{"norm_place": "pre", "qk_norm": false, "tie_embeddings": true, "init_std_qkv": 0.051, "lr": 0.00163, "lr_head": 0.00606, "doc_mask": true}
Each number is 128 + 32 x the weight over its row's rms, rounded and kept within 0 to 255. Layers, rows and columns count from 0. Numbers have three digits each. The size before them is the row's rms in percent of the matrix's.

# layer 5 attention output (transposed), 256x128, rms 0.0764, rows 151-193, columns 64-127
085:183136207097101133145158152108173121148139091155149066093036093154135119152127099125088121106140113142135100089148122188112158118090117123139177162121138062112169069154152128048160136110101127
097:050138108081159106151119141115147086127132134152183139153043162084092148147113144140094072118146166140069109134153079113111117134147092159155131138129158156147149128127114133244126144110143073
086:045101115143139132153111159119109116105103152115123138150000118181138163140160133159153083155121127145132143120146124137140130153122138143137130135143125122111132130163149147183159095121160127
099:053124150156125111180140176113107107088102086116177118126109097156097127129122193120075105116137109122121179110119142129148152067130159137139096130106126108124199090146113122177124086141118071
092:031117110133149143110137136129080148178134181093118131106105166119136126135149107126203103099186154119109116112079205121136137144110085081110118093156100156131139150123159127217118142130150164
087:046081146107131135110118129163156123134177153104098144095207130132103103146048158154183148125161159086104159131082095033112119121085090122107111157136152113126120146154098171139092127116135159
098:044119166184082116092122168108071135135160117142162111137254115136136095082076179129134124165138099110084123101115191144119130099136104111113120094102088132074170130159115158192126122123143156
098:106127094105157166177089129136139129095111116179115141153050146054108163152086083073120069042108155167091139133139080108158082183145081159132152101095120136207122110136134157158144117183156079
102:106128116112128140136088128123093125127170142107105153181000101063108173091130167153133148123121142127142135137129102115157142137193123116132094121165119134171138151151106104177076120148134108
089:187130135083158108162115151122143071142118116181150161136004126128129159155142128122154131124130170187148072060170113164140104143146126113139149128129154123146078126129098148098165138152129135
103:095136150109130103091105098187019123152116140106129164167175128147136115079162174140124151193141153161106168091126121153081092164149102084150126138187121144087177137150115132120126107096164186
099:085163126175101122131113100153090063107136123101125084182218105130122125089160139125137159169105114120106167130095123163109092148160186102141067135137120145082108160126124153199103093084113104
093:104134128141147109185119152112141159091118119160149113181002107142116130145135063096113070077101082140140130111124143145153118108135169133102143135043088114154119079167107168135163091131146092
108:145144101164100091127140122143184094147133125122150152133084179132110157094114097092113137142145151145072159099161125140081159167106125164183155144181147141093078176155165073135124159116102162
088:129126158096176134135115127108139062153123131148135157105000135167109138152142167151135096143164190160110087116133100127095109089120126111127121130129173111115146112170117206117182145115127138
103:193130081163129127116095090131139106150180173158087154158116125134118149049146173170197178151109154129141105126096086131112105148169144084094127112182148161146078163151110128063090161132157130
090:166115128110132138114089079126136179123120116147117162059166140091128118162081119105153118071163116127114175123116051122125104180107089106151137160155152144151216099104104146080158103165154121
099:133130093110143124109107090129076174148125162131133096135197121100163114108196138068182122068148087132110102168109169124123108165157121069084120078143080131149116120084162146186063147118169151
075:000070162148107163155119159140130114123120110079122152131058128163109146146131106161104125133121153121137157074128139077114141136131102153128147131105117174111127128231101140154136131136114174
094:211165128061186173152125094095104160089080101160082145123094129154131147144189078148145089077152142125146107090108079111131107174139110103114156150138105124158183135151167134041134094103149071
109:151093090095140109148081118089047121166130172145138069116154124130111141140102216138156135102136113121119109113136085151137152172200097038135125095107138161137180108123120144114108120144107106
088:190172157150127099105149158125144153142162098143071190146074103055175116067174136105113121140147160134072110161106115103093147130126159123113063115149125180123163196097135109142098109113124136
092:149099126108145084118123107114071200119079126116157112136154109113189143117140157133107154096172111114089131152118145170107175132099133107159133096196132099140163165122154068152070118117110163
100:053160136100140135136090168135040128149175135160107123134101087108126142116138169127174191078118138114143152107084121140181098180172141084098072095107105147152146122126076159213112108173155147
093:000122130152113130151111178174109149132150166077139120156121155172122155119142129156131130139118134135151157128118215108094139109138137150148117136091059126127088129165122109201118140139132135
110:047085137084108150109104150145170119151148138109139105106094156097104119159049090162127113115153146073123132186136092064099161123136044115154122163120144139164116102159093136198111129114128106
101:156168174084130064047137110101095155150181108162127175152167077090133089116114171207123163159121109126120044102149124166142112117112139160088152161158119116159141115051088118168128164142155145
090:081126141168106187169078134110068084155107147120134057187138160175121124105150101147124083146130103158177100148152197146101141112163117073138156129081086119123122098130147167133136142117081113
097:000087122138102170115125167158131120126130189055117119138062171129109138125098115142170108127137126118160171141102186074087132133151082109131133142132099134120113133166151118226097121141128139
092:140144126127137123169111123126121194108120145095076151132095118194167095141193148089165071140149097114110136149155100094083123170132125107135106161114142144094208072104172170107134098128164096
091:131112110132102163114036112174112098089161166135132183180209140105114137077150162110144136145117114152154132165171134098067083129188140092135127148148120184123130178093128119119065140142120104
088:155156119067153105135129103080117161167158142150109051163095090046125096136116165156126129111098122116137092127110072161114112205140105089118091112167104100188142117080111105103081115111149084
089:086097138115124114129136141110088162146129121095139119142000125116130129156165097125105132080115111114130181122139148136146185160124137130120124141125127136100179125198143131180135086134136126
104:110072143158101205142149147131175108132110143102116175111092150193096164120118113176126145144126167122154152105126160069107138047121120147118158149100153120109099135238122142035142148146081212
096:000125156117113142101129150165083096160145138073132101152164094139111120106113131159116158159134139091136176124089165116117158119129114126177112123119106103106130129178125113233085126120114151
085:136151130133143079132138112145125166168182153142115183114000156117148099139087130147099138092099153125076127141151069147125152201132117104139104134162154174110117082118102153197150159114115178
096:255133082119157120143130055096156114158100119165147153130111132137109134123143156127138127147123144139107112124108040143145112131140132087125122082164168138115097142147117150000114143118131126
092:098170129127140105167188140108167125087114116093145119159074143156129165136099068174091121174128127114145082106169157072115168114195151162181137128099106104135076142129140035179132117104141125
097:206118085130164094105133084095118127204124172126124167139043162146132143098152148162136146162146166138087105106100106128089139127121133087139120090191170147098129168181144147092103146079135173
107:153077124188074187101109138143108107090143148111071136132183106131131144099091157138134145159135134098145160170102114062116148124173112129130103137147132124108163182132120103105119104131106145
092:080092154121132146080208152121091115136081134072179140129113140133112121135152075116090146121151134096138135110137207094113198110173081160154118103133139111058133115193172117215101124129119193
117:062089092090090103169164142151190167092160112140122093144184138106070176153124132139111177083103095128100168109093157165143152105145123049092150123124124114111088143113165069161110132110053112
094:189125099144076121102139111083171133160118123145121190092080125069054121162160153134110147136126096132196117102131112129119138139141126176109143133127154164127108139122125127023086136134118077
# layer 5 attention value, 256x128, rms 0.0828, rows 152-194, columns 64-127
097:143143140119112128162096155131148179136128148128111132130134072167157069087091099140160193101139029125166166148141153142087131153132157092113096103139097083057166101131085151120101115149146193
103:159176064057078120130128062126129119146147076137124099060170167046142085098123081092117173130104151077147112135115164103100147137098108110084096130138149137098172157116173089118098112113089130
095:113098068075063171105032158110142113175127110112195142156140127080119168123174099158136201141128167126132081062125145119101127158102136134141157178116147162083097150129152132098130105128181128
091:167165153110154080137197132134143113096106113166102112130123116154112118175080151135086150160108096097129149185126068123162111084136094129179086181138113136102100074110160122139117142125131107
089:136197144103115105120196138099142106086101113152176137192120084160131128143115087138074142125117069168132099109153137141181099124169103113125091122120141165156129157133113111149159099117103102
108:141154114099171119095112130128169109119098116129115157153114153090135157195135103113092117031141129213160138136164101128164112171146114128209152164130130199234082115113141133123148143150085123
101:110070145131076151127124136108139130083173183137149115107129101192170109113125131147210173171121098065163121139141159144046160099110162063070093085137152099084163132110147112120109098123128108
107:105138107113097097129099104118140165163109117113163135101124179119142137149132135134134112108107057047109139116160143139067107128140137144058136122129148110047154138126126145119170100105122134
090:124084058162179145139136126167130135113114108142162119080131132136141125090084180110130108160125057061109255180145147111092164169122102121139128124150106139104152101103087130126107107121153137
102:128159155109167151152113086120139157074116099111141168145124151099107113115131107087191119064047134124095138118151105136089142118177090148124164155107125085149160055141121130123137113156163146
102:125110162089174125168150115099159152176127099101132186117119169116164080082130135139084128152112161109200133118072087123091177121082131145087190135117122090130136095152085116124142138182130169
100:108087089081081159141076111105132102145148135119162105113152142128155136096175173187104129178101154119151116080071137117126151134116139099122137103160158152155144177102167115104099129136088138
101:164077183166137125097082096104113133108132070102068124121115098133130097184105171106139128165216149213126171173120136109104124103114117160117097138110094103123112047132042114144152107137155148
096:097148064088150120157176140130142137109099114159171149136136094111111081063109098166122156125104063048147197089126125111146148209131093105181087163142099111106128111117099129110109082136167164
098:132190140096171087115152116107125119131134063121159121107104139107153066182094147136066089141138062131091196114185121115182154102110106162193152161116108112080115072119084139135197094145102167
094:134083092077063143158158146110143102089122168123126121121129118145080190103120091135154143092074163128138071130145164147092086109146128102052094056127117103099120136152144122149093169114153096
098:132154186148120067172170101131115157112124119133031140147125160160156135153066130166090134130065145114159088168130078125170122029128120138197108123158151158122148091124151146127154176157113053
072:160137106106129117074103149133170136104134153113202092135135082144130076104110070101157104115168116123112101115120109152121112135126103116135133156124141099182125095133155112169122139131129096
097:110117136120066107147109125146160119097211149127171128122143130143114152110129122117138157198058075064129126086118101144177158112094121067087115150114151144159162074123172087134088136131110169
107:091156135168128081141147150126153137125117107154146192154120120098142160190097062087103166069037122086121147157157114099219092090095131163149103107160108180104134124120108135107125157127124139
087:123137180096090146122125079157150190158074116101155124164115132151063078133139131155124131131115057144125114115129096155104121113151134127063118136163121089128148114135125127127062154116136148
093:124149167202073159122073097147116139179164095109045156115134155090053164193100114116104115096064174165197085141168127116145096064162131173103102183146161167138147100140153126114163139140137113
101:108156139135175139105178144127173141122108140135156137147139125122155121092080180167088108163084076099131151139159117112176128069148104085163154137156144132108128129113142128101117132117115158
081:144171156138118104053165101102140112120162077135145117095120080106151072139130147128119111149118087142114123120109090122192114096139093157131168168172174145133144106116108150088190095144129159
110:126119121150093100168176127100121120086156139139137156131142098166143138145128097136118151058171066159145119096116140129083076164094138109092083095125139092087110176131112163138141122085147108
106:125148097125177174122146100177121124175091150117104069138131171119131143078147154076133077063131104129097184144202148137115098187213153098162178103152105123111121145131129145103132111109056181
092:117128125106194022144149130159142156082168150141135144065122123092178135189172130116134150149073129086093153110106097111186151109069122175174060123122157164198117125112147120123134125092177085
100:150138108132116061154181085094132120113187090173187128097129095152133121176101086152076138108153117125104095159111099130128094095065108171062113126086171105118112109112146103114169115123156116
095:135129133076037105153148106118121121089101123155156170118123129115105154094120127163118175081114150139147109117148125140164134111108106128101107089144112168103095106145141101169126156135173080
091:134164132126115098166136116119138142119169114070153112103098128148179107175073118124133138082084111148061162149179087172108121150128098209098110106112121113130153059114078144129156134130203147
088:097109131129095162177122095166133107178110144108119166165125150141152151076120085140135141092106058075165126116110149130115157073113139088072138129136177120063167196129155164137159131118056132
103:126088095148075132158072107112125103103104145155099118130177122095106141119083144157101102162121157094124066132129118116075060083111140135078161116148144142152133140107145101116099182121090113
103:126156102117140098078135147156125113081193107142235059078118098135117094140123120122121092170174122137115112112122127144154102168137090163154142155115113134194125138108142104131144080145179113
096:129157172136155137133142155119162191094181127117143187158136129105092121150131137116103085089151114155141081099106114106151119104152107129066183163121152112169128140125107149079156104143076189
094:164110129178135149143135101074126144134032087129123106141118122107130068080114168129136131120161122185141155151209156116074083081080134133171146100125068080080111104134094131136131128090137123
097:091128138071157138146135186156105131120103060133139161126120149131161105092110125152106161132105116093177182115090172120114199127145103140178107195107132082113141113124106142156174056135100122
093:143131174108089118071074126141091151162145149124112104137137114113102138185166127071127128150113115151094124141081144123094131130118166141017152143101148118143192187151158140106114145109081178
101:143194190114158127133138109130144137107140050145079124154120099101116090172065136144065113130119091122174176139149101130163132113153099147192112196142101086146127059124075136143165130154117156
104:125121123130139102109143107074135119131121104115226139081105188134109162207166114097134147100108118114123089077123114140118107113107122126068132151084132122143106097122133106146154118114132092
088:135118120174128118136100137165131150110169118160068113140145127132126119162085161129118106166191167152105098184109086132085091117095134116118183162110117151182116086125114109113108164117115115
110:152153149107171136060076154118150080107130186147084126095122138149152118154141144121096143144110129170225169196129096122087128101128125146091072209140128141085136144157097147118069185135151147
090:116117121127148123149126180111093162131087150165150103089121134153100106091206122156118061115104169169154158160105068096145153068180101127128111170141120091106152067133119108134138199154090108
090:144200139162131071065155151101105121097153114108069123155107125113156046171100165112108128187083162163159096134157123126124140070138120133098126128191134085127188133131159113124152121090100203
# layer 5 attention query, 256x128, rms 0.117, rows 192-255, columns 64-127
114:126114119140149140141140145119127126122128133148142126102151115209115098092131079210088109091101119136092102135138124052093156058114118118141158139091147073127148113112109139088148171096165144
159:094124142166093111123129128150084079099159131101115154148168111127116127118067175068112076138143138127188143106092164097105111113108116187133114179091111099077156107092162166161149162117111198
149:150097142138092090095082125152128152166166158147132144127131125083148155144178118083125151127096132119164174176125100149146144157061094195151158128203174161062164087113105149083148091107117146
137:116121122144168092170155094143123106165086136124165144107132127117145152119191115160106155115093130053122161161087111095122153077176166127160147097152136124157115158105090111107103150094161035
132:131162147111121132139154129154096081101117126135191132161123093076116080109158164091071133192124147185116093161164085113107153049129107140108107189070124125092128173136169139139138137113108098
109:116138170119129110133132149129142137196117097167067087136100108140160139176140070210084107191151159121145066159158095094118137096190132153178140172111130112126142074148100141106180176125107154
140:121041120172089089100082129156153060119179172135081120090166123124160129166163139147181152153088122077178154110106123091123129130134080155200090154195145186091139077072144102104067117112097098
127:151130120105120174099153112121142078135149152153148168155115112148071091085085125055098118158189115116139101093138169131117122086178108126098148121084146135173168119146161151091118174134099124
132:112089106184129086102096111134140088098229152160138102139163153106113094142102142163164154172116175102103166113098179129126147116120113131222137160174086176131108124113139105120111124120093109
132:137169153128158160117158068097136156148145123123172158124122101076117164142155224082132154116128122169145197112059104162154103178103106115102073094155139161086111194176109115127110097151178075
138:150091102119174067087118126124105138121105146106161155090108119132143132118128121187135140170134140101064146141141102161201197105074156140152189095149155113098101189145124092117148092118085078
132:124133178136084146106143107102145111176112114146143114145084163119092126142114190082136121190196107155147128162137167149185111148071152040151193029123149120115115121177154152107199131133109171
117:117146111167091101140110123151138120073163126141140090106138135083097095116112168117140108125142105131113175129108087128098119188150111114184115147133131235204062156124135163124119114146166071
120:114137162135103141144143103108152126095109120107138139140138118110083139182084195080118150169080164144139167067056156148165057217148093195140140126122114170127161153162089147141103120132188137
120:114088117181146094156148165133124094157092159114108119098086187177145099095157080196112097151155130125116108159170135091113148132109160062162158134083093116121089167180145138111168131139121131
151:126137114193135089129154121143143109053159118154097172146147125111174097082099104115111096133097159149160091174149114117028159082140116158141159173067128096112108122107128181132150214129130126
116:117184095148115108160115135154164076093127055103091067132120108123129121144095084207148109155111153120121030161108133150112136133194147158131158148120144171196113107116125151128139211116130129
154:124051172218130152111150162105112087066123127129121159135140102155096131132119169127144146179125131112100166122114139084131154078127098181104147107093171116101115174129124168111149196120165104
123:133131121041127177125130117115144167118112150118176141185117114085068157135154201011106153126116119200087157109094159172141121120154143149067068135131127154075133135157160121154106128157172097
112:155142144071161137093126144118072120180125096107104103114129105151129132157156099140053118124121127095066094138142136075152132071074090128189120182120137060082154090111133171114168104111132136
125:138159126116196104137153111096106158078155091116186158119138117121123069088129122128127102147111180110081145096084153135147120087113105172059082097092125143119111188144118085138121092132142159
134:140127083091130136099154121138121124182081171134174212094126148093053136099159180064110128118131127100154180061070118152151141121086091120115089126142178121067129194166136106119069113138148043
126:140158068118143081111163125110115089146140142156174178096158107130086076071113192093128128132160138108120153081113124138137173060080104076167121149130102150094083204141160105130114105113132089
144:108125114111089139145120169160117138137127165102146071163123160130122102089169104160146107064116101128089159173155152109042153117216116089136119152121091164176110111116147123138065111157115075
131:147160150107098148137098126092158190109145111180044067145112125147153078156102098149085123139159106154131049121178102126116111159131148103133157105120139140222146081135128184088155133118153216
124:137151133063086141088131157189109136171087177138133129151080086042113169161186077109085137185133177171083079171153120149164129106153119103131146182101156147111127092139123098148128093141158101
126:135118122090159109122106128167131134191077134148104108103112108131193159169213083155098165142119116038107124193124048124153158099190138137141103139151160160126135118116086064124097101114141067
119:138129152097180102122115106101152161136180093116212107082141114126152137153116168120173143090107130090159174081058107142187102180104101168186119117175126165108157116132030139119154134091118131
126:098084146115117148109156109181136095199101175120129122122106148102079180134208153133133149137108174099164194188094125098151131099193128124138103132150126118078135177152145130142088122136144009
110:102116146188109112116154094148170103175105117164111193115135159104098132199140149131129165210129102102188140150071117129151124107146143095122106048217150107111127172111082087102105132125146105
134:173089176121127189142129100103143145095126102165101115163100118133033117155128209091098133135159119151114114113145080146137091188111096162105165078120156127129140146171163199082108140172157137
102:148120143141170150129107108092128090094140139114110182145147040136114123102138149120116139069159117156135136100143102129184146117154156172165106131099179155127105191134145174133121105117163119
138:139122095119177151132125136141112148150129111120152096113134102123138176105188077143149181068081126108102195165106106150141153120111110136108126069161159159117089158128103084131093142133174081
123:092089135208113109112128183119145149085165149124104154083128091121157078098141067113125107147136150151159137139156141132159119135107157177162148119131120097148107085116050175142195079064139198
111:100167140109100167147110133190145166105131131183167067162132159119119094145096118154116131151095124167129064148175084116075082189140120152149133174079101127157170055115131160109163215123121167
147:137125164130142133171134132111127106045117112130108150164120089084099127126136114163067121131117172143114076169192122104083124111133163200113146132127129099116125119130102146146168185115205132
122:146095137124137124131123107162124115087129143145170130163118112045108150115228150117124146128110161158130170142122102160129091144096123191119109140165183143056117104133132135174106105121148064
108:158164071094110118141094156111123052154133108126139105101123156148163087108086075111119139184162137114073068109126124141118136047143120131140208156100128130188097075109095075113153189083124173
120:131125154052158135134126143105113165100164153092183151159114127045100136113144196053136136099134136188093166110114128141165128154084129174124067152145109126031132133158126145159137112150139097
128:113118101119131104120154153138154151120086118136120164130116147216100096093105076121145100135129099144082139120149166064096147049146155031077167135030117123164133183180187148130154140136103116
106:149189180100101145107107065102132144141118160128146136140135151063072108112139099129132142148120167104095120150111091131149111140115120232136094087096163125104135195133127141096127155117143069
130:088128137081145112129080178162132180155111143118129121125130111109122192168204051122091135104070107079150175215142155113145115137166140208124105110166140134102138069087086099138135086100170128
127:109135119117143098132148107140148090073118116112181162137137141096136118105103157069123138127105114111140148127100130169110166086173108154130128118119112159129112177140080112141105202150158081
126:091112198201102154148127166102069181072140102124075105182135126120148084149091114105098099149156151170138109118142114111161132150087103177121104146092090118136114102129113153153186090127150238
132:109088170176159157151188108070146150117090106115136145109129108175127139117123155121117143115136140156153142071087136132145111179109145149069116082111126087113110186185099159119138134103173133
109:135160134114183148125142122143108113197085053145094121146115095177160171136185043173065139125115123077125062211197102114126160094149121094087101118107119101106140197130133113119138184141109105
125:131145145150117141146127086089180147057126134141097104160130131086084093120074186110139073134153152156162118106152141150064081222195120189175147138116105188180117092136123136116105152172166117
124:100122168166128167169175128109144149076075126082131140129135117117133133146070190167175107125120116194154140072114107122110062210143129084116111096092122126194108126155096151159122140148172125
105:162159186087158135145186136122098154179103104173057101110110116141163123138167088186121138164145120115114089140178086066150142050098109051122111140081114055103109097143150140127157111143093130
128:127098120144123133145137126112140071069056083126170138122156122191081084131154136155060146115113136141061090078106114087070158052177106092055142157086175117177119173123151116111083153117141125
132:165204115057149151135141127121109081154136128146168111130158103091071110102161129082154148124123147127099105130121090093083147037147099104125133132132142100138126120088189081145046163123128105
147:108083124248122125152122133143158145065139145110088119123144099148184138098063094175198105084130117137155144098149145108118123183168164150124150126083117185199095094113082130116129167139133141
127:119144142157127117142118117118170207110184108147164092120153147086131116149105186143193132111114097160155160100094124142092085243119148140151113098152111180139137074104116138109110141149134160
131:157143077123175078126119126090136188076149130138145162085118162129164172121123146067165112120161102163065136157133134170124145168079157072072134144084131135166081090138128129084183098133096150
135:126064111166120123146131125127153153110096122112119105132128179161106134139131135171158104071104091161091158116110165080046138114175137077088164110108130154201105107153162130084083175168118072
138:095193136077133116126089170136054159153187073128197055151146137106090124124158124098104089130154127125096120143132159147143141132089098132157110156124120131112134117086184117146133094118088222
126:140092116118207117123118080185111122180090145141186130156123069096176183105186100160138204115128119077118134168143071147151188109117127137158099102140162101080154157112114092124103158122139026
142:101079132225138088098119159113155173125149160133161145128107108129133142149144146182140091079121087158171173149151153111128153185092118125191137128154113139072134128155044142091183097123137140
127:124118164101120145136137108113141112154096115098166168146098129049091149147149188063147126175130173148167170165094118139151096093179141183081112134144128143132131161190107130124111167133136076
130:147152086109123135164145092124183074098126078114147138093169139108132109145082133124146142088100125145119161094077117114075065159188102128104130138133135174140088126106103060159107163149162101
127:178104121141130145152090121165125151063160118155081176157127084073111092126143097071105093052107106142166162143175098098163076149178151214095098170145101136155133114125072207103120133127124150
114:112142133149105134093139138110143199171176169131092177064134108129161114115138071105131111092083111168165107143140146147182143154042147143146117089193137082079134127113073195118159061102125190
119:140149141089106129080102139162164079116114143134135150140128127132074119146150069097097118161100137104111106156122155105127144069191099153088071167118192154112168090117145113118130171130079081
137:117041115180173090162125144138101159114156138134142129090140176163135153090160129163143171076131104090167185146091158113165134113052186188104122095142135095075090136115112134117147136078179126
# layer 5 attention key, 256x128, rms 0.102, rows 192-255, columns 64-127
104:025102184161111101133131172152087095068137126069115139119183121199215145092125105150113149179111117086116127107159201093111170087153165165137119158113102097136122113113120089214141128103134163
100:000110162123095167109131174149117112112151163076169142180083115166119101116142141106151088152140164164138144129141176119116138123142111135158095160104075132109110104141156115251121093129153179
117:076118110130134138092076132145067115129126125153138128096188134085103126111165142083128120139135112149149188169139135160119070170100160133159043176148092100039140082064157150150141081042125151
127:182092097125142106093119146110167085096161117142121142076152147095114156113135076181107190146079075138106163130132081103113184129125131157149149113167176109133129185166069103075142143159136057
145:124114152094130171131155115110127111115131180123151140154093093104086147034162134085062063159143197139055115149135144096108119099162168155163121154138193113107169134170138095152140133109148122
117:196079174144113149151100108101138105082121113158129121097138145148121105142118098150110143170158094097106070130161109142142138122128158160116113099155173114158160088091112124019149161124134149
101:000108130149109120104080160178069114114158166103140129168150184165115123127131099119137109128122095110132194130117178124129149159128119133151095157119090106108117140114131140213147120108158178
113:176129125157057137136137102096164129106122100163146157104188137113087055075111189104119093158166159181105067146100105081094140085124096138128131141165149165099152146109132142060117151161133137
101:008111125145118140130113184162072096131133137093134132130149128153134136104086111139158076094115075101167182125111146144068143159145126150161135123130090122119122127114118120224127122121150153
118:207163038085160099113194101113152129187127121121132171117162103062096136112128168099169134128117177135119174132079064124161095148061132124085153107143160114098179176192149154075091091137157111
105:214152114157160114119149093080165084176135087205138159080168109129108159107164128121064173118111104132125128115095073127125132138107150113162145080150172106118166161150081096005138135106109117
097:237141101139127128129146102094196163160124126167140157080111090126103126107115147130109151126163149156114119119119070166124125111092102117092141107145153140122149162139113142001096149141068120
135:122144065120122149144094156167162091119173189145124138154135161041106086124070133119140104078089138134149154141110128148067110140207112190132191118157097131129169109101104116191148159148104068
126:091117115137156116083171125142142115134141137074117141130119086112091139142139153152182082148164173156197203104101060152133100151139155111068104118129117129098117166161146151144116138170157161
099:240106109147117132122106094107188137116116120178143121111123121134132148134117120144113161123099106121113095122140121131124155111123129131116192091136197123141130141152095116000124147151080094
114:048092147148083148142104176157120087091164138119180093157133120120137097081119122126135080115128104107129139116154202071066143106150147208174152178067104150141095105087099089225173130106155137
120:210136154104121131149171080114158119067124158179150108175127165120158078123115125161110120096116124133119099085181109138096118119182135150151163106109094114172116119110077079155190171154152147
139:057067157171097073129148160154172103081149122112143157128151074187122094101160117153080112154114086135144141116099125091090150094122187204104136152075144100093163176195099102150122141168183166
112:213195099091177098135215090100150152154106114121154167145068092079079138165144148113121080135137169155140170153127050100143105148119105082087141114139159143132133149179148160059081089151116103
115:032095198106123137140121145120084147112105146116164155125125143206160154103169099098144129179121156128110135155155166108170161096130178099096076178131094115092160106134145073215104089086115152
119:086144108126149100127215158107145092155096109089173153150151067144136181117122161130146128094116140121149136095084153100134151109109159130165145134100112100102125166161083124228138140137204147
120:142185091116138116112166079119156128221138113127162149112162160104071131128138155088153173183131174170115196179057140085177117126108128070107128111187135123105169170170155115080101069141097087
115:063137139127155135120164125148104099162186134075180140134176114141124148078084142113131107150115154113123162117048177105111160126106120120153147125122122099117171174141137091229109098138121104
111:142105084092158139176094132159160128116117190141088132138022200099134160179146103165117143120103114108100095177188113116100168146168111121135168124158161176186090091162142122102114174135090088
112:198118130164139132161097112114115119069105072164102108092217129139179103118071125144148131102164108116120071105165133161120069116142108178084138134117116124132124095013124167108151166126113152
099:237132131109183149157116090097131147122081120166120119131073148115102131126148121140096160166134148132097104152159065120143110117150156131101112098180178118138162152162121116008129170080067112
112:189118132101154115124083102108122091146125105146121112077128172090085152169162051165091187166111107110117126140139093127179150141157143132158113111196188098137157132125098125033120132102122066
118:063153129147121087093174136129099064165160128128140186092163133087137133127078118139164084127129149103181184141098142198150098133105155125184115126159093100080139117062103133176122109101210152
096:199145094109127136129098119106158131161108122137121150115044149092093142162141104145119155186127117136126133135129055120153155151105100113095117108181199144140148169219128111000089128152123101
121:123118113126088104090148127125128112153126108103157127051195129181031132139150079150135180118141114135090159117073130101170122115119133164116123126141144104100147124149130115033122165111130096
101:250157099131103118150144072092164130116126106180096136097185108103128103123122172084114138128156135170128103130107079138123081137117119110039123108137183150101154149106145142055106144140116127
123:133143100162160100078171135111125112125186078179134189133146075136148116068122156105074096166100124106160099084072135106116154144086099163126146095109112092094144208166067134135173117174120137
129:158178089088178084151183089126144128143112137095149144109128163081154176121165116167128166137041117104126158120115096124128138156106169120142134159138111093140150190175097104125120074100128056
116:099078151183128104101089127148108110109113120146148118155079056142144169126108136172130095103122128146129102123168145175073139153091159179186156152101091134077148084104095148136225151105118174
110:097080215149067150163072141116108073071126127072073109101150133146159132141096131156123098129149125096163138131196179146077113089227147174124133146104116159160111064031131159198122171119165151
131:225104148157143116104151110120139130046121104153118123162125053095187114076130098106101124098124091127115091105175075111075141116162166204115170127060153132150122138117061119125190144134156116
124:174171087066157134130121097125149141160151152165160147152075131016098168118136141047122122111124116144140175165142051108115122149127140144141115117158121115095137165140115135072143113097137122
115:091119190161122143150131107140104131077143106124193101150162157128100079054119114141110109107134140135107098136178183156088154113200135174180107124150101142127109129023129100212116137118096116
112:221165092113185099106198099099142148175123132153158181160038067082126175130151162083111090105133161130132174152116056150123101152086140089094153092143163138120138152175099144089119081136160144
126:179129120154137152175129160093169153151097161116149115125131151127130124124107135174104143110119131145113065108170168094117168071130131097104183113132134124183105138147109093046105133163048089
104:134135059149146160096128139116118090162126070144094159102185095077123094105177166064075119170118105144162158128124109144124093133171142132111097158193145174100149104107127088130117119123135116
126:106094130105161106104117134135086119098086132102098138157036146115142170181212038180123163109102118135110157121202108155163164157150170123154099176130077111128117080144097148131173127074126081
134:148143093150137109115184140108158086136153115121187143125079084066088093071156097174113084107109158138120175132107123094104153138175156195159179128097125157156073153148066101160164124140181096
107:046094144122145144129126148154108140104125153092125087127044041182179153149146152126156106112140160122145110132148146178100067160125166149108114148088110115104124102133148168248142120119135171
124:219111112158134108104164092112138135115129090127090142119190072128134128118116196122156139150135118158118130102112080135132091124048150103073168078076174112094158162170161165075135092205148157
103:225133142086142133142126105056134144119086100146125121081135140121166109117174106146110179157110111108090079077129114120158153097118172121116151106111183098166120133146087088045142104130137085
130:150126072167087136124116136156171079100178131157100118137151138092130084140034107110153080090149110130140137124133106117059125152166110158105170126123129193158112131077116185126156194173143113
132:160163117138112109119174128149204147128168129111087105152098089142156129169081172144152116105126192118153103098108131132150110107143131175043191113066123140151127171184125172117157175189163180
119:189100145113141166150120133108119168134118104134152113116141148162165127137148136121088174140129122098088064129124152153205145098093155128046102139142202101150179170145124091066120123104129132
101:073142167120104116143159164140101107090149140084115119135212131158148122083118130116113123135133095136123126125146208057125140073179163161138126128089105087142121128114147127227137153155141123
108:041162133084124134150144130151092121102151141054171129188127173146127123094129125094088107152121136121093109136111198088132141109160121120135073175140114142161120144094152077235099125133110106
119:062080123170121111123096178153138096077173144125102112128145152187172103145088134215132120117073069097163126111137155105063133121130110164159158114090089125129101147119105183183169152153160150
108:047122110108108112136119174158100108110144143088086139127212152147138130175065146124158100063137087105168172143112171158122096137117096116097120155100078131131121101086153191231135102142172141
114:180131115157106123134132141133130163148088060168131099145238120094127110131088158103080120032111084159113129091155188112118070104102150143136154099107111126082153102062101199133121117090122117
130:137147081130106092169135158154174158096133162136089121117184174170136121143090130170117173095098064116094138159158165055121164124162126119096156123115123132169097158120132145094124156166120121
107:042162144084132160150152143130102129122094158073129140155050102164148156149142129086131118112125167137117136109120173185147132138145146090152101152130054122132108096127139104255137095101113139
110:193167097082155121119115075071114097151172095154105144049139147086122133118178140111079144154091116105119164139094072108132117143089153132143127105192166114113117182162107107030134083096149112
130:175060084157116099117109131162141104117130145177086170090143135122147144133136105140115166127115095122121156135141120145113151138067186167125175135114149114102125079140106190052157137093137127
094:233144103109132124116194105112200143153113115161130144124081103070071127124132145139107113147135142161097098147133054135124111155124127127095139111141192135109147150172124149019110133156155109
106:039144148131094109142142192153092128110156171069151109178169162126108119115107124121167098106103134088162165110127172110113151109176117151159139132090085133158116133112135119244105130152160089
117:149078124148114121120117180136119127060109127204094121132166129068115118162150126128106129086135103123126090149169103104053132151147128155087125122091181151073114087051109180156182145124169072
117:089076145190129096067097144165065130150122114137162158098152106164140192106133151157144154193128142135145172133128166149134099128027138098172113201102090117049148040143115127116183099076115160
134:066109152128071131143157143121095108138111151136186165151110175111083100101155098136107103160110127148150133166155170068130155068204147140179130198172087140132136099127075080122112159088168122
128:095137140163150106091149129136105111109149102105110162127149064157195155147146113158132164094066083125087165105128123143123157162095120137147151104113117069102125165165101122216168076114146132